From a checkpoint of a small transformer trained on Wikipedia: vocabulary 1024, biases.
Each number is 128 + 24 x the weight over its row's rms, rounded and kept within 0 to 255. Layers, rows and columns count from 0. Numbers have three digits each. The size before them is the row's rms in percent of the matrix's.

# layer 5 attention query, 128x128, rms 0.0574, rows 0-21, columns 0-127
086:137178153106135134143115120135113103169117169153109131146143143102111121146138122139164162128088114138104121117160121160153095178119099124107137122161144138100181111111115096134139105135099135140128113111135160165163138135079099124153165137093156112154158078115133147099140112134135086111099099161098131127122109102147137108080140098133121074151155160133119115094188117150133121140112
099:114128155103172091082159088132118102145148131131127102144157140083117101131097089085150125148080096123078124129117120148138149109123098122133140150108101141155136164108154116115149132147128118143138163168122162169103152126140115166123144169124099158160117125171125143148098102120110117073109122082125137133070131101156124150119159121128130169128152106119136163092139137126136137118168
104:147116138091131148140135119162110143152123101113155161155093122137140121144107180112112100118116146113145102138081173129110163112113138113084101123110154138159115150152149140107112167115138094137118104136111079083152100127134138110130103129129162133131165101145173106130146131184151114136152176157122165095114114138098091135130130150130133083121112182115075134103075131131118154133115
097:144178101091139185133118085112164100153111145138114137097101136108121116146124141132137144108088114108114086130137099109150113127102080124141104174109100128173101071137168150151118125127154099095134143161132128173074148122118130145110140105113096130136158144134097137161151108099132159101130145164161124138145086089152157127147115127148149131102168167119132120123144133123122140120165
086:142159095112128086164138134120110142121123081157135154121148149167116097123125119127161096119137117163113124124130118105110082093110118176130124119143102104103163183132124158161117164161156133123102149142137113140089156147096126175122070191138156152157129088120100104103098116153123078154151149097183113120115119115122135126115124138099115136133103163114151135111116148112130145142116
087:093122086124153123118089126122093097141138116091086138136149148117139176137147134144095118145123132063102128125104146134116143175105140114148133117110127127114153113069170134110101126119135138151151155099138163156107162141144136122133134094152137124134128138109105143114158177130149067126125057110127092160148152118142169106131116159112165147143128105111160139106174126115134171106131
095:144135106106131160147124116074122103119097104165132156116154168117099139116100126144139114105135114123167121182122105134147113128128101166084127152118128132096148183158145189134142102123066128132128148134202146098144101146097128144134134110131091135085139127147157126162100152114149137112150139144122107099139158103138126064124120130096142126141105120105164138139110139125104144130092
095:165114163099084134100127148106104095127114100097138125109109132152110117125190138149135177139133150128153166140183141166140139162163128125128141099142144174119139160056114139110073107135132106129130123122118124104109106171114141158126104163104114128128124139157116138136132159103082148124119144141140119116147135081134119140124148104100136096096134109152127131084090153077127126159157
088:133157160140122120103119097142127143149116157186148124059112160135150128118111079101140140146128123141122116166136114126114187119124138158153149134140122138128100133090106089164111163155155131137162127105109115102138106070150095138145106111156116123157081116144104139160138140143128149137111114095127095083145121133128154116165156115093070106124121144150126185109110112141104105150115
102:128136091129160111120140161161137089143096125121169139160130163132140111130126138138109132103106137149111101104088117141151167117152119136079128152118120109173130111141131108099116134128071170111107114136140093095153132186085086144092138125074123154118154110104136171094136101134138120100167113143144101120123088119106159096108119135144130157127178164134161159136145120142160150126107
100:127087114113165163119118188137145144160148168107147093168139115112184143118131143116112116117116169091102088110117125152106146152131150123141122144116112151076105095126106107141125143088119172108154121135104139139155121161124118120110115082083096138101154165138109112102098091154144098164114137090105108135129150126113174145111100123125113146131110143123151163145102155120169157150125
090:161131104132120129107097136123140121103126132090104151152143114150160149105110174117102130111133207151133134152152132139122121147114128127091116103119118149124149114113119122157136104167102159140162100097148131117165150160101152156107113122090114126120173134166126119121134136129120054041143146162142129142116119133124100122081096174127123132112162131111105153134144109157111119097097
091:115141089119121137130174124148086148133086136131137100089120144101148123126141079091139123138130174117111120144096149186079104119102125105106105106089133113115113166115167121123102115107157136145149160120142143143147140149146106116101137140132140113140128132175166083093113123118129121143109127140108127101169157155125104138151142174087147147110103139104174164098166101157095153144158
094:147127110134138149116095134184151097153109134098133104087079124136130111133140148089110089160109149131158154114103154102153148143128112095096104163117152154159139160154132122131129116160092164133152146149051110117116128112127151176112104129096101088098131118124115153149091137121149148129128173118142123094124113132140109123143133129101187157098115152109115135133160183148125137108112
109:111129115143114140113121136141094129097109091090153133112143141108076146139089072152125137134187112170166105132125113105122086130125119144153094100112123141136126125149170119149132174140148111126163156105148135071145128088133116108094135138170111108136136144137159143129130163154125128079146174144179138115150110112134123155154129153131109109084143161095100152126145149101141081116121
094:110113103116122132102102124141161158110100131144089114139118128105191114126120122140144134143130121114112100166155125162120115124122102180102084177148092130160107125101118146113120084121114115115116142130123100165151152133132154171110122161151112166138145154111121193143078131102083120082125128120160135163095171151126118115158098116155117141141126144150120123142116071092130159148141
108:096148170125147140109182145182132134089125173134138082135163083126149123104111152125077103149161110128142130160128131082141129144153121164118126154167106154077104131155130073113142126132142100098124125125141149099133150140132109080126131129091128127139133171072107117164107125118124134117124088148121109092108104134115098149137112129160096194138148129136133130109138116124149146126140
103:185117128106078122125088124127114129122120094087114149143126122111085117155180181124155130060099084098126119115120087164162077138170125138121165139119133104110113167166125183136107121135143145125113140127165118103144098174094134126134132144112137125123121089128126136112153155138129117117152124126090117142142155092145132154143155131112160094113134139109153123134175149143119124098136
103:170175145134109116127150130127163151128123098125167172111078113119124111134121089127116096095148152115156155109113149132141123167090144141137111111128163111137106162147115091109147149121093141174075147142107096121110112126138142110152100072117111125165095117142108133113103147118129174138152159181144119134158133134133144132173134127130106070103122152133096117177099138104114112105145
109:143164132105157160099119113124169128145101076114129130129126108118135149078118181108126132114160151133158151126138161152137168108154117112084123135100129136130151093127114124148161145124154115111146119155113122112131130146142125116084110164078116091154161132134122103145104151130164113125134146146149104072112086156123125124180100131082155104125128142160106128167084077092152139105118
099:109087138187150088177144129128141129085147111139137122107121106165094117094111143147174118136153107119109144100152116092084136097134113096126111158130141157109138150109152148147110164138120116136132130099073139170144119132168136148110093126167116150151091139110124097122169100118105169123110076160138111120127127148145110120151110126093099154115144153091160123171151125133137095149133
094:154125108106166159135113119108118161135144119090140146089090107092147134078169113101114100117156110166137151125170123146153145108106130122135153116111150104144129148114160119105124163143181155115150160129134130084133125109155110093086119127149138125136122157163107132148114105085157145070147139123091110090116113142141180107098113110120161105145147179144127089135108130100137136116165